Weights of a small transformer language model: 13 layers, LayerNorm before each block.
Each number is 128 + 24 x the weight over its row's rms, rounded and kept within 0 to 255. Layers, rows and columns count from 0. Numbers have three digits each. The size before them is the row's rms in percent of the matrix's.

# layer 7 attention value, 128x256, rms 0.0968, rows 78-99, columns 0-127
108:134164120088125115131107131121132117129093121078140070133078116107113126095084096149160161145132148081127124120048163133115134134147117105146099148161167131154133118172085146108109081181072124110105142106123145124117107120119131116147118170134090135143140159136123110119149139182114164121126115125092116151142156161103119100122135122117129103150124097118116173148128113107123143131124
107:180115077126123148130138131116124192150118126090141122079130100140137126126153115134146158100101125111089129159122100093078084110114134152135176097164152111089100092161106109114133119115106111131118115139152131152113166094160122136083166141123158126208161126164132080113139136131094171178162156146134165142095130122134127115128144143133100082127128117134111156097096146117150088110149
097:115106102144165113143144151156138096092115103129114154140098179069106155127111149128127134117147121107094167137102126120137158142140139152076107138163094152099142070093138110106088111123151130151156122109152131139165172152147163140123144124126143108070118101144098122115118124081101102115168137113107125116096124147132094132126150149092177112138113143119143113117109135103092148132092
104:127104132084114127095129112145081121072103114152148147129134159094125120115129137127148128175160089121119136108120128107131125107077125141125124114103086152171134141094108120079164141146096136145126141119130093140107165107081125102103102143160116135126148153127135115167098132117133070078168139119122087120105103107127092108126143087138152101138153104098087150120082093134134151130092
097:100117136146148179146162124126123098113122122138147109119110165116142102114099110098146119118148126120137161140127098141144115136127136142120138129147115112087121131161109142113153129127153121150141145084155107128135128173125098160131128155158110115122117119134161064095096111138134114163116144144095141170132175120106124181151091139111107153142160117121138112122153109131160128110188
100:127113102147188119092109134092122150077120114137126100164108135111162147130114170100094160093117164101160117118102129115170105162121134102139098122149129148120143132144091113087113136114123154096136178123151150143126105113120094133102155147124166133163136175150107141109116180125176128106097141124122119114102142092104133149132184079073141104095134124169139119135132137104117113113141
094:117126118161116095114126118136097175131101142139129074145146141108129154135136121133126163119112152164100139151155166088131140128157128151177179150076148170130159117170134118128117132149098138137175104111154121141185108087157139164098103177183151097152169111126126119095135154104118162156122129126142160149133109157132135139111059085135071118171150133105116110119157130129129145151118
096:102147152118088137102129110122159123101115100138119170122113147127114130128104095099126168104171145137149110113167202116141120137141151098133111106134111131101122159153131152140119113111102099112145112135101127119119135137103153124132105139151156138115151136125056122167155151153195159172130161153135092121133087174138120111182125102129138126123133120134135149106098122160139160115137
102:147132112126137135147161145171131139190145075110134100158110109121149131121161109106125154154151092120143132163100148146113145124116067139143122128119099140137102140148123070133111174082150116142108095155137118115142132132120114162142149070130126142103139165100133151105097100131127099116123083113205136102095108146109115128126121119118151157131125121108123091145131103103120088118153
104:118140179132139193125131103163076074132109125110113110132130155135142169121118132157162144150122117123141129131101139171164106102107101097153107194141104118146100106128094149125128167123104091114110112139136116132136155074127124141149166131133115079129085119127101181111126118113146100170150142115111158099132190093153088139131102093132127117068137114119148121114161139122131092097111
097:117101128092147122154104128136133139098091157113139147154117149114124144073130145162131108121104182105077099110155169155125143128090136160128140119106127152124103143090118125115113107079152113096105143101171064127128087124140143135108156119115115110122156136139094125085104122133176178119129101129108123126151133144158154093107141112152148103136131097083149140170144146152147144174132
103:165101100167154160119113170130135143097107112137090130142106094135130115113113140137132134152143132133098128089140104118143111160109127118135118109161083097153109114115099127154083139117116131122154146125098133147173096170153123154109161121128143139092099159108107164109130182134152134080182085139120136129106137145117106105149123162130106088125132170112127112135152127123157130151129
098:138132180149164107139132123121160158117148134157135068134138127162101119120087182094123130124147169123110116165132160128152076116126144130142129151127163168085107136136140116100124124150155134102103139166109110084123101102136098135098167121164134071103191132096103130150117123091127125154087112148101123142143108138133158145141164156112106110142135103177100118156154120121197117096137
102:124170154158114128153123168110131163132119073165138114119129129135174119131141141152136066147098092085096126143106131098106136182155194141164082180139151114097117099100132155155118146099128123179130116127157132134099111114132123094144196144116133132113148115117143073072135137131136141106137131167137119122077121111070125121105179131113106080136118164171131107161129166132169132093137
092:173131103088156143117178137109116100155181165109139127107087108102114118083111102100177092124123111125097111128123126124125112131149140110096076133101125120125083095115131139112087117164151164161129115105104105149129143117120132133125119122120127132132184170143112116099113146147095121115109122163096155141123106117115111155203140120170114142142110162112105168119165147173150101119120
104:144157126147125147123146137105132141138119139142153178124140153122128112130115162129141175087135180117126092102120151114202150101110108117140101101145174148144125117148136164175082155134074161133160164129095115135128143088163147088165111148149095125144133123114125137157125168135119117137105087182103093108111117157127159135140120124126114155135090125122108082098096162125134164172133
098:112117152068128094129124109141198109131156108159120124092174113133127106138122121117154155113170077120142119152086129122100149176134146150130123147122089142139102175156167137101094139131142125083149091146131159127121134144118146116167129138161201209133123149112132103124133105103113133135073146113106153125127117105094162134117143128109123125147137151118128094110102129175133119113149
104:109119154078121125133113149175149096133127103179147131104126090082138124115152145135147108144177126150115187107145094162109136125142143120090164173144124180097115121155118148136138125163177140134153113112125111168128137108137103109127172089140115144118118135121122132122129121077096162139142108127126152104121130165105157098119133167159115133102141151088121111130131158137128151094124
098:087138118119132150134141110138127091074094135157091161138178155131113146128068104136166107162110102116106099100143097120137119153145135154144108150136150119142160127115131135129113122163126116147106098081160128140144121151170120093124098123166101062129107122134135145152116153122122137119136119097128119079149093098095157103109169080140116136148145168139114134059136144135111137151158
095:094137138071097133160120139123135168134115082135138149131155145165114124122144150093097109140137069123116085124162126104134118137103128159150135146159084156105145147132145136132125144153127150102126166103128167138132136117126154122109104120111146142148145126126135149140104102135128159118121134110119194105149105138129093147143117135128207123081149114088120087140139135167150137117131
105:173154116133153135104162083104163109129119115141165125099123122120144144107102125124139141119135131177107135137137134115134136089159141109138139092145135115170121142114126087122102097112122098171112121139133175149140190167120126105118131129076127115166122121147121096090109091124118116128099123108140127106141173107107088172088127119103183109114079099127148110136173121129111071144108
105:137161126103158112144151149127119112114133130102115133161109123122105161092112102135118116143152179098134110117092137096120150128172074136130130139127123146136168149117136137098078094128108097117115106126117081136145127166095146147103140117117110142100178112128141101177138130125080120110118121144140158134096131107116130147137159096145104107070156128129139153169128105086123065077110
# layer 7 attention output (transposed), 512x256, rms 0.195, rows 78-99,206-227,334-355,462-482, columns 0-127
100:141126123097097130175147129159159108117138131132112143125130095155135157145133126125164120119095098142122115151111136141157149117146114133144100125143111094132148175052137158114135088151075096155153153107121139105114136125075158162154110144121124154090162098169119135133117128143109119098147106091082090144150116108099130180117093131125135120123149103109138105130127131092128124114128
096:116146128103132068157098113107142121113117097127123085088141140150105126127170131147158163114121141153082097103088103127090130148169125153124143110142129140109122158128133144133142114132118146116118072080131137113122114132142117127130150127145128119190149136148127111171152111079093164119135130095191116119116133112121119127119136106146119166118135145122107104106131165128139154096058
097:164150098111162131079119106123132120081127129117123143124155135089108174158124138166130144178153118141159125138081129153098143144126128126120135173104100141106125098121128113147082098100127122170125130112104138170130122149132109110128165145114142121083164107120083117158133097095127124166125110134142100156130152174134107166067133111144117073138112151110130098119110113189080083084139
099:102120132117105154107144086140143107106166121117177132140134123169127201118132099168136093164132156137128113080126122165156119165100106118136131132087148165157127154128119102066182142114132154141107138131126173121138086092108122098124118154142126115099126131076135132198116155108137133125136130153121092126143156117121139145130144132130107096131114137128125104142116150127129115151100
097:145108151139161171119147150158115136174136098121115176104127167091164102162123153133132108104096149151131093115103136156113153134115110122141143162120143103068102175136139171136132132151180170146140097140122102158149146169162155114137126150141125099119100145175173151055101149184127102113134108107089167114138127135112143133082113141132134156114152107123183133147117134154114126132123
089:153139080102100125150130123163149151140127137163108135097124136143142151136126152131128136133134147115125117123079164133157162142086114142111129163145086166095120121095099139135132124100128101134153128109140133108124145139128098150114134092128132149083118144176103146138114171106116127146087143091131084112112107122088086122151124140144130112184130125157130152164124165119101121120082
094:164135144130129111123147115140110117108099092147134144107132125101102159122180165154145135101160151098160126098098147118103145139138106133112140158152082139117088109134094113110125119103088125165145134096055148110154105116088107098117150088142183091094149142119152142097158159077165130110136137127137089107109151118144111107122155138152119166117122164120103130135118146142134106114138
095:075136149151109105119149104159109140131117126133135107150115113165135130140101115167097124102117129147091147128140158120177078127159115129140128138124120119151131111113099143107089136167094170126118149109125113100135081186135152163129142141176130153099100144097154169165143117121119119134126120129134133131135108157119143153144105132130132090068106115157125125167137129140170163117123
106:163157099136093129109147126080124109154103111115160109140144142113130132128124120147150149137151107123151105161142113120148132090159156162159133124151077157095148175131158109086088153061110088141108166114110109134100140105131133110137153118120158139143137153103107163114122118143104151157107121106133111115078125140114108105125100154133140133131124088151154165120139069120103172124144
094:161144169136103144154152083129075142094141161133101132137104155140143164085143116114122125158146102143124161125145129154151132107106161178169121131150147136101172157125117095140144124095109082143104085163135145127138187089138157122131087152134127076111146129098124168157197130149146166094110142112139136113177153126154087118125079087118126100137110168121126118121145138094141132110138
105:144119149095164135157142066146135126111059117124179130139150124121173100056139134178133109136114155144111132122113153159172101121107114118110120083117106106100083113085132107132147133104111131076150122122141121141094126102128133085129123134146126162112153121107132134145088126175161126135142119175133124127115104111153147125119118110099112123086144136118162157139098144168131146165155
103:146108083153110130110127109156127162117079118169110125129129133139103137103126135145121152156168151153129177138119124169111127106099129120104101118123121110090143100118089106141115149136120136102155116127084138102131145164127145101107151126108148140104114134107110121144145173146097154152062120108140126129120149149116099125104111128142163145105140154149148138132112093133151111128153
100:117133107145122154117115084136148104141127086107162149162113160187110128114126193101108106070082163115147084150125131116106122106134130148131147131133146152139122133128112093099152137135148156107092130126152113161120114113118164137134134107145129089108098151143119132144046114117134081115163084118124104105137128097178155137135125136095154129142151119110096151099163112109136134112196
096:189108149100157111118124117114100118145075119114147129126130084105170145147125157110138105185109114124149150153097082117102112135136105161108161121136133129102103070096107145090142078105125123161137115105152142157105127139168061108115149105132124118106127124130153104096139151152149128098111155126154120167112158129085129154108132122147139137102155127109106118118144145144127138102095
092:197116095106131132157118126101100144133076121118091137157104119107147133146111101122168158140124136112115145114152143084182106123162146147076102146163089173139116105132140159124136106094149127149141129113111091144154124169100145121130141055131109123150182142142124116122122135161112142110106116155118157199102097153113119134114119104133108139123126136083101146147159161180129146112131
096:101116160149164171126138105131118120136134137149173137116170120185107153130130096171138141130134145127158131116104106168210131138123111111125124101118099092159136129120144134145164130157147092109175131120131115145132135135128165107160142112106125122156145116143124141199078111132137142104128093139130102129084131122112159142124133160162155151143195129119101147162146111096115138148110
099:085155108117132151142147146132136132198147139118130128097120146077147125134114127081152097138103136118155170113127129084081169127112137099134126130111127128123139148152126138113082116102126124149161135102133121133137149145108105156107150100143142162182194125176137171122074084106088127136130127156138106141095122141087164136179109118119148114120134114115121103108155165138164171087110
096:113122151127120136109106141138126122163088127092116156126142156136130112178106150113128147131113128139184146149143093140126105092154170141092172161191166177077175132163102147120116091163127148155136154137126134188113120148114127107133122119136144139147140119120157153102089122113094116150172121143103129167116137186170113131092166146156126137151109131113121120114132166089132156099071
093:133103142102199119116137112140092131106103142168129097137143122136160146120079128168086120113102133165129118107131110128110106082131107115123102129163123095107146074134140123154151146158122120129142124147113134117048177159128121100122125130123149113094131132128141133106170125136139106158116124122119176113155129113128109121079172115102100181109087115100134129078157134163102071155133
106:122145092114110146169112095154142162155127128120113170098127098188132109186126175104115093115144107145132136115149090151114093100116090141180156167166141105146097157131112099133094156118126185159103107117114166119145120144136129092108164143145129123166134102152118157108137094132130105135130155170180143115132130148115138118136150120125165145135127111149085101087099062136151105149134
095:141144116140160156102114145129175104148123103159194114094131103112154106116121166134115145120137120129108119121132158131196110113107133109104147147155117153127120197130128158128143135098101111101136099138134161119174107120140114135103169130108123172168115136134142106105153144149102096106104094123126129125139156128111143152115099155164167129142140133136131125165135138140102134091103
096:146146147096121141140152086141106094124155150125105082105131133139120139066098113091133116130145131154165111123083142152094115155128104139149097118133118095106133141108109111111124074106107088135139140122124126109067139120073120157126140105134129134122149127131142133175093111132168122160117075111139113118139147104137150120087144091117148121105130146129091168087108082118149123139109
104:171156139133147120118148129096090104145109113086090095116127093127157153093108099147141109156127144097154124074127143123114106163151154168147121119152163156110124115096127130120052137099133092107132097101110168125131167102134123106141129135126120144122169135091118105146128136125108159182131141136170134126141146159127086110100099089167089147123162116137093136145173174174150154132151
101:178124175130112163112136148164114161122148134087144188049185107117147143147136156088108138144144144126120184133144096096082160146131108142152139127136133112129097090111111141108111084093144159112153134099139139132113082102113116103131132127077176141105159120098165117138107177121137133138138111138127161123113144165153098133104108108159106109150128109111136118125147166111105074108149
099:190128108160169127163129076153136157093116101126151116116120119141170118098151099155139120132136129104130138130078131101160121114141127138151163142141099150110167107056116128135138123132101150087130153097119143095136135131155126101109114115176123123065158134123146135094171135142119158140120143149126139117094121120150134118123147107135138142122126146100127127141134161090137166160127
094:169138160161143145138174168126164123112133120125123135147115078067137135117111159126094119110111131112121143133123198199117133104102161119117123130143098153149132152106136124174143147141139157142136124143164105159105144130088160186124116129158168144145145140144173135139125128133124130140135099095105104087138162098126103132108115095137143085111146150101195120101106101138120170120155
099:087128106146121176169090131132109134153109159100092082154095095098118116104150135084093125103152114096121142159136113139090105123105114140139184108113093133115084125153106144121117110125140141133084108153086096133138145141133117147148129126162178146151168110103116124096125137095134107193113174164132136145156187076126122079146090096136140109088075152144147107126122139096131086085144
098:144145176102142089106098108136106133140174101142096111125087183109112136105143123118160139146114125095116150167125112093100124130130110112174119119107172153135120172119135157126087119118147150112177117150129141115145134119108159147100164097114163128107131149139130147078139180130164121138100108123175116115129126099107182116160072170086123084098124127121095140112143156120135103137108
097:112119132119165116150142117123117080104096121144078082131116130099150136126144150114147132134135098094106141153157167094146112130098109099093145141066138158140158105162126123127150147109109136107097123175133169104163149125173074127138111125130080098153144140116069100066164104177103144120101129110141122140142097152136127144122127115104128095143119145108164114114149141079116129148096
096:106120138122104149118100147125176162094128089124090134118131166112107090130135153104129158105104126127135100101110146115123147159146159103104138126120131100158103129156165137102137117117154132138133115177136164152147139136160105123131112136133118080167119127130134092111117110119124134107121106097135102129145141097143082142124146120122110145139124131113063159119108145145123138116169
093:144121119146147108180104110155156124128158143161120120126116148143131104120099145107104098145127134174145099119119150178148134133113118119115133121143143167157122108131126135171166115159113146121170126163141114149140136154121132159172124160145121138126117136156120134102082134141152135121117117060115156147136147158121157143122175140132127142134138138124102114135131141142189118118127
097:128122107136134145084136145188070102093123115114098144148115159136133166138075150136117130107150146136115111114139123140132129133093159136131159150109080110166055107123141166148159129112138135074118077132129116156135093141130116145144116121080122141125156114181159103106120159109170128115145153116100126163082155100107120130099174139146122129098108110145155114133147135142103151123112
090:108117089171111137156152176144123136099142122130101128148142162137128170114126124167118164100150155126141162133141141151151142187174163095175150141149098155105090094133134141145132140133149114104082166099136122068130134102163132159091117121122103112073095139135145147128126117115164112112122131151107134124136145117126153142142168136174159179118157155144121097134179143142137084127123
104:139123142070132166115170135118131114118163112109150109117120118094143117117099124091123133121108133106151119079130134137118145117115140090135115132188121133141124139136150148140128136067129099095123127121111143109104133143097100140128138148132125122086106104122125153116084124136144113123177121160123142099125189148145106081094089146080150113131085100125101141182137107095151150160147
103:139139148148140089117141184118122169140109142164113121117094141130087131117148155075133139138120126171126153130130130112136141122115144145126100125129152095072137112147165133159108115111160098118154150109142145134147128103110115178139121102142124125175136089070122114097137130096112119105106120125087154131140150136123126101116105179176102151098123108113087150169146146098137178151121
107:100132122165124137151136172146138139138117139154107117115132100211131123127138171107109122106095116084154163092125118143094120165131143139160132151140108106145132118149137154147116115097117094135133149106091151098094146143073137098151151148146125182112172131101101105105149169135135137120138132200152128148143137129101126114107151132134113099122145139134089131162131145148110137154138
101:106179092156131145143119170089131133154177172163101120154137107124125105090170148098134107129104087136095128118140087157116136142140156108137097077087111067107107168145123115124085144156153108153131140095136143150137143141120149125133145157110169163102148096121127162095130125115112137172086108156155147138119171139126131119139139156151131115114156155124095126062118126145107143105144
098:138092133092102164122124161098089116116127154139150133163167147099094114087140143117145118065153133134128119157167135134175154086115111169137129113169137156139097109104158135158131121153095136124103132115063147137145099120148098086112149139119105132169142131120161135091120148099111085134150092143100144152068111144140112125116100116134122174130119094122094169130144135150149165135143
089:138173097164154129152104089168153111113115150142114161135132183128113158145118057133135137141110102111120100135102148156064160181098105149170118126114152101175116141152161111110146136108154143140069134144120180098112117107094148182179122118120148099136088094149119117161116119146162094057165171099166147099167121126177151129144132130137109093141131115115155130128120119124090099132110
096:096147197118123129142194142119178117164154118169120161109112117112124128073163164153119197109134104140137144137139098163160142135138130117145113106146131119163099136143142085112130127127135129095112137114129152122132122128135135136127157115111126095107105130113131145124094171089154153100156178089132137136130100129181154133112100141163098144142130124135132142131100186091125111139140
101:172105144129097176124119109108151160116147128138181149175169116135088157136137165106112158161108128089144099149065126157093096174091128165111137122125120139146151171102191151116105114153152127163071113109090131141177095163096061134115132140165119111129138168150088157111126166120146122119141111099142118081100105099115153180132147090132127131131144173129126122131097129128105147122105
098:158149135104142085137108098109128119130108101061176100199118088111096148099095107109102149168125096138102135135126156118149089122145157145089122135124130187152128102091142169168135125131127155120094131100112171177141126103151147101122108140115145138061141130147135130118091143139131113121139118123090140129141117126153142146099147127127125126140117153130153118125130123121119150106163
097:119091158165115135105136084119116136126121150152184143151175131118115123119075140104100151151121102138116171146122099155116133116151100104144157137091154130118112115156136122091107107128108161159148123102111112129143106167144110100100148158123116116114087113159113171125127138110168084132108141142135119080130149126139116155125108178107151122089100111132097160100155126089113134158152
100:083147119085149149160133159177152120190132156095162075125083104148143147159155151108113122121103156086090123109160120128162154126149148142113117147129138146160094144151137126118111118114153181109094126143128134083094090127136174144149161097121103169142139092145122145106116135121095092122133141127161146169151147114118113105118135126128147147127137089103130162144089151119126124106141
106:063096134109117100141141132094100155114113149136192117117105137114158096107100120161088142092105149135119092154177112159096109099158119121111101098151109105138118095162119107135140121137149140113161151148139096122111131094156114134137132103113104130112079122094114128120106129096118131140136147112125130112096099099116162101124142123140115095128111131127128146086110129126148182176120
101:124098132128128120140126172124160095123147143140160133162114140128133126148123143142139069095134154130111163127152155132144136174132168078158116110128134116149162153116144100110133100124149132109159147128103165108146103137152125167141108120106087152107124140132101123084107130142152143073107158134111086117149125158091152136144127126096105135134128128143121146095118140108126156131098
099:082146152138120116149109154136127104162151113113108099144164097113141132154165132119120152093106134127117084150169153132173117110134120144103117089114115107094109168136163149139164118152089146149119178154131120142126206103110122165089161129130118142178092147139124105193103147137116065108149121120136161130135162120151132128116106164100116159112149153142149088141136121129160107101162
111:131116127142140147141068076132132130174119115139102133125136149155118070136114136056161119120069112165114092156154093132128116118110093115130143112147148130146143107135125145139168106114151123105126102144107113117118145129122122148201126083118141121128141150151143151108128095124155122172140110117131150210107127143150127111113162115114136162124119116136083123109154137141129085156128
113:113148091112149117138132083146131139118147123121160151137138130162096124133113109096116169119101124142102112115127150131124076117134152091106111128144182167122115107124137086135152113117098127088121136116165147142122160086101104126112120112117119146145114122127108145150141072091140115147152101070122128145115101181147126121132184170070193104182121153105114122097104130133162129155156
107:091125104110150146117135157143120098220119113112086094128133087135120124102159183101121096151127115163164146094146118153126139170162134100103172103101121098163129151148112087111155159113134131126118091114115106163164109138148184105151146124122131106146134110112149121136152142155109142111127108115145152109134118107149150134081137117136091141144139111134121120157104066131110140110151
100:111136140120139126116127137119161079139109153118171119139148128194122091121073074111121115141101128140135168120139105180093146112160162143127113144170162090155083174115141136100140103137142113116176124122146133104100089131099174155123157149104075167126126084113120112127106134193172120111124169151098116146129097126112137161142154130157116123140138096141124136155127157128140145127169
099:153141166146143110152080107100112126167162142125123116099117084119105101151114123107170115131124117114168104143139074114126158089144138193125130117128135104130135123100098143148129144149158123144113138105122105114109143091105139148104129114053150098150133078177122137151141136136145123125112128096130142134148116117132134103085103130121092168141160137131117137080149141125114120116147
108:127138128096153181146155091138132111067077112139150119118147092161163112096093172109134096132081136090110087107117109121129105124110137100130118103130162145143147128146138121090130098085152153106102143140111133144123128138116143117122092137149103136115130106112179157117132171100144116135110113159129148136104148144158148144145126116127129139129085184103133127138100116122129114146166
111:158103097165134138116127164124158131135129109140120096138157109127050145105155125142135157170150104118152094128170120136156120102120144152152100108140135137108126131112141134152082155124100134141134178083122149122140126110123106152099131151116149157093117141137128134161131153134112118142148116142127103146142078174144165104085163110139130170176142068110135135140106104122118110159190
107:126119142078116144068113116135099098172130098105162145133139120148154173117149116111119104141130149117147105146165080106137114119122118116096117116166132136177160147148157123105071123135107149135133117172108105142126170156115123105129064140133112108143165140110131129115112132078137154123111099127184130111113148155099110138114123144130118077169078111131079103106117120134120127101120
114:106156167149121138126137139107117097144143145108140137128129145141114158129143155184167128124126078175126127142150117146113121130142142153150139181111184144180127134108149116107120095159172141105159155141183104135121128094110105128172124110123124103211128129152143079167146110161128182151108132127113115138129110119129153130163111138171100121139138080120156117137108200183099094136108
099:147078131157133133132121166153113121077068104158091156137134130130126117161127126134122126119131128130136138099153108137163129161133105079118121122146105106102133141150156135145098129124105102106117136156124141105162135109161136141141100117069127137140135142166141125117131136138134125109166160123087168174146091146085134128123142116135123148113146108106194114110101073136149137113132
098:133145142109128158167135122137112126110122152136117140112108172119081118128119148116185124151147137143122127145106138144189153107112155102143131091127121123168148135131170127135121129115141113117136109180103117126119087124173150100108114076137137115141169092121169095189203123134136102161145118125110120131107149121169179138125114148104123128143093106143093119093141097152118126118146
102:131143177149150119118089115117124137077102156149124138120120155194139131116121144134085137122085127135120144144120136126095143141081097153135130124083139121132184170138121126161115154061127134090132132115126161095120143156165069146145156150122123118112120122153138152136123112093133154119098110126124097136096113119128147120085137135129161119115124111159154081113127127113137108135088
100:170177083118124111143150151119169153095167118146102103141147159147156138106067130153139133149146077103134146123140153112099120127198123159115121145077114111142132112115059158104097133101112122134109152182145116076129110129112143154111120133117133091138101108129134134145147115148116160116130116143187148119156160127126076134140116139114130168136099104146126166149141112147168094082086
107:124155173098152108097113153096102117124128146117153129135110094107097098144130164130111085119129139139137154111151122167143108136144129169093097089139091136151141172137142153123155142140121109072078151120136107121114123151120132111123163137127189118135138144073094129146166142125118115133101090122139159140127136147117122096148150166106159127115057096079096116166092119133105127156158
099:172145127131105128077184091097096173113139149119154144139157090162163118129118097147138119146110085088123145140120104111136098129120104124180127123122092113138140131116168148117133103116111086155140089152133146136119180119074132112130077112078116112112100131190158111146121121145156112173084153148153118154107151145077115132144151089078157115128079143133110155112148067117122103101134
100:075095141151120115138130123135119109123122158130160111131116103106144121125137092130080125109141086115143162115168129137134152104146137137138152097155116142115133106156098149133127099089124149101146135135115104134113085123128113147135141109111166140112137128081190094136149133115091164133158069148114138164163123129135119108091137119133153157160159119109161134150120106078114127152116
107:149123155164098125062155112098129137140144135156081122110157129130101154128136124145148163123117173137178116116097120103175117136100129087124110124107121157094135108121136147076104094090131098096159116124142134134085138158119137139130115087149131097067137148143135106105144129129131133134104136101115090164090137159115145134119133155123110111121120145099115186153118127098147091081085
102:145105096127063091134164176120124155118158130122115113117138129082100123119165121138113113129118149113109132127128142110069114130090126140149133135126105124102126121131089131145150175172146132099155149121128085101158087096122152118163116136161150082147125166098121100142138137137137112107161148129113115138136122123165135077202159084156117134129164116138076110121132151158138122147121
112:151122124165114094087118149154160110120140113119171148097150103118140154184128123082136112136141135153108133128142131138122105111100148148112124154133150101125140139144137077167165151104142160144120150141123120142166071149145076158146105147136131111127088154129175136107164156116135085134103128140083065103110162146146106124160103159107111146155114163128154122127158102127091177149102
097:113107114131146156116141109150135151091166109174159168133174156169099055161175173063125115147135088116123100138145133152149110122107150113101128137142153148139120084130112123142114182128183138151134109130109150145137142091129113143115135101087118161177158136103127111124112139143135124111085120142155178143125127121163138119132122161129115135138134119127130120147131092134145107118115
104:135121083113128150068101141095107162150102133149145103154149042149131157151136139128128108131166124166142085143153152155134119116082113103131177091155146136169130110130127110153090134166111137108178129122116114160096144118105109138118095113144151131129147077129116136099143091115136113172127106153103150121122131119122140143095112099124124118130125059055114090166084125127085127128172
099:100128145133083156131166165137128087127098137144176117126144151149142120085095142112096140139131155130082146062144144129115127146089118120112167141154137154165104153137115132119121138128132102087164100158125115111091095101084119133121112137072106144112108149116126151110173154147145049086118161124120112080165133128119159140139162143136115134095116118151109113112142131134133134183110
099:107133145072159135164141207101123107140154138108117141075139106128151162103110072106128181120147162148109147102091129138124122130147203133163116151109117118121105113137142134126067121111083133151124135110099169112135143137146127108117165164115110106122157117139107144112131107116104143108121148154140123103110137122071129132108113148156136112128119138130142108132146142132141121112137
091:148141113075068096119115128094143150115124138114109118130117120150142126096084089169178148104116160138146120142125125118130140147141149115104075181161168124171152153130137130143106167127121115089130144144126157099158120083157144145119141118111144128100123165127138135159103139152166135137150144171108109142120087141124083175131144152133075117147163112134117136119138138179125137149107
102:122112136169140109135131103127121146117060161134097148185182143125140098098104111155147142146130106117134146188123174098095152070123158084094135126111118148143163126094104136129118093143087148104096156134054127117130181153134085140159100181128125145113164116127109113140079115098133144145111086139095100115144123157141091123101135107090130126107101146114143138105149126082166138129141
105:153106120095132163116083079143132158166121153115165151114114125121108145135155154152102139118103155140135108143114095125130113099105124131095106097093117089151164127120124141126147093124090135138141116141134096161079097095138165140134090100168113157117135144169080127172106139119137112113165134115176140138127125118125129138127127130103107091136114122116149079119093108140099113122159
102:108121124108112166130156184122101124093121096119208142120116120153151161124107125118113124151135165155108179163135139119105143157111121104146129160120186129131113127137164147189131148124134116135151129125118134113113120089113158129153087155141146175107131120089112122136144132167128089100157174141108125128136125153133124091113157171147176120122134136106137091119139116129113059147148
105:119168173135158099105125140149070126143157133115110123150143122117121137096154082136136127138133108113110162120131145119104112119115103096079120141128128089105120131098114164168137118145111138143157108110123121119110154101167139136068135157098149115134150161147093116128164121135101134121188175144138116099152128144122111111124128077114092122108090130090099134094130126119118139126157
099:098134100084131100138124092104155146150111142137140132085166147138126080100110099127137094139137131110147102144139112105091144169156098128097140096104149139131158122109142144141131098154177153141143148177100131126070158160127115115094142119151119159158134122151113126165129111117118117191115182166145135125111085162109119132165164156111096156144116167110103120119154112154120091150115
091:105126131149151141109162139151159133149161136131120142139123109133133109142125090118081126144178075108135113159110180119110140151093128123107138100074115134144130122120117100124130131129149119145156123153168130100180092164118087136127133118144098149096129147155126115099101116144092144130161169112125172129161145177113091155107134105161126121126092127111147140135142137076081137088085
098:127125139112104150197085130107151145134150139066112153109139102098120062170151102110131143160098151144156140150125111087141120131107109113127136098119121120101137158092113140138147172178138137153105153099143132149161120129127142118133129130126112144159157148148103150104074107102098131141146113098137135136137097106130164169124176131189109104106127146112129129131139100112170170120097
099:090129090113123133090129167159120129135144166100168114108166142100144103139142089150132129147133108112155125105148112130088136144119119154096174137104146076152130128115087121151123095107100126116130098143121125156128147143101119124140119144119157139053117107154186129162106107138116141119162098150129138106099161160138103144127129123132148102168135143113128109171126164158099099122122
095:107109099170161108161117129156108101110114142152093118149109165099144104142081104173122115157132145129141159160160120138167107115160108149116121136141084092134128141149103134117137124155104127108134167165164138135121157099172133171115125173130162136166085145173151181166162098123120112121114114101131117139126137115112089128154144090141149157108152139121151118101123161113119124106100
096:132108138129092140103164099137171150092116120145132146142107138111099128178112172158099132136142147102157140126074136098132092142124096064137173114165122156172096129090118121149123110118084117146097111149142111148124155108143130128138157110124101095171147081102144168120175142126123115165146117172125165110148135123159106125118146118119113152105158140117169140126089113126101135107121
108:135094115148147153145155121159115141129069131119153160152069110101118150166120147111117130173134153180119140125127103111114126138109145118150143142144081087151113126144117127098124122100084144190132128120145146125097180137133115178113096134112141154134115143147151140129121128152134169136121138128139117122130153112101112121168130098090098122097146145098155085084077148148118105106137
092:068039140154141143137110169119130143127132107134134119127123168160144126128108154123101185075134170119111144162139115120163134124096135153157160151126133186131137147111105110178131118134124129188151150114132118147118128108201114114151093150129104112139143128116125152111147111109144130107101132124179100151108104102153114133130152103113127148119175147170131143137127142142157117138148
095:120139113142129081140071119135124117107164139097149118077151171123122109104127127139093129128158113087095137161144180131108121114112112149132125123099131150101114115085093148167108162107141095104133141124125098072155122109151133124126171138150132108130108112140136123127129116164128176118109120121133157116128089128108110103109103153151166144106134120132126150144104105144095133153140
100:106150098148150092102143150147086124159122082162127136089120145160124101113122121134116144138112171126115117088124149100153084177100179137098122139124130136120097126126168133106106160083118106148172143130115110138132146103198137110111130133134163130141108132143122135102104118129127133091112125155159092120103143121121135100122128139143143120118139105079164142139104130157171156096129
090:111074106107148168102135123119167147098094135134150125153079144117136144132133143119140083098117157139106130143171158150085169136119120156095124121138141126144135124153139109132131092131151079136163181147149094133130180147138095139178124149147113153162131130073156112124141159135113081174123152108133095100136129118107102120118109160140141105141164096132128089146146173118103154139114
115:121119137110126115160115142101145158135101147116071128174181148165173077092142122149177125114127145089175097120171070113110177186119098149120127109110111112138142121135110137144124104155144126160162136189127152130113156133134138139125074137110143145151134101126121146177133131125098136098167148127126201118130119160099134123139101145133082130141171156112126103131169119142172095127111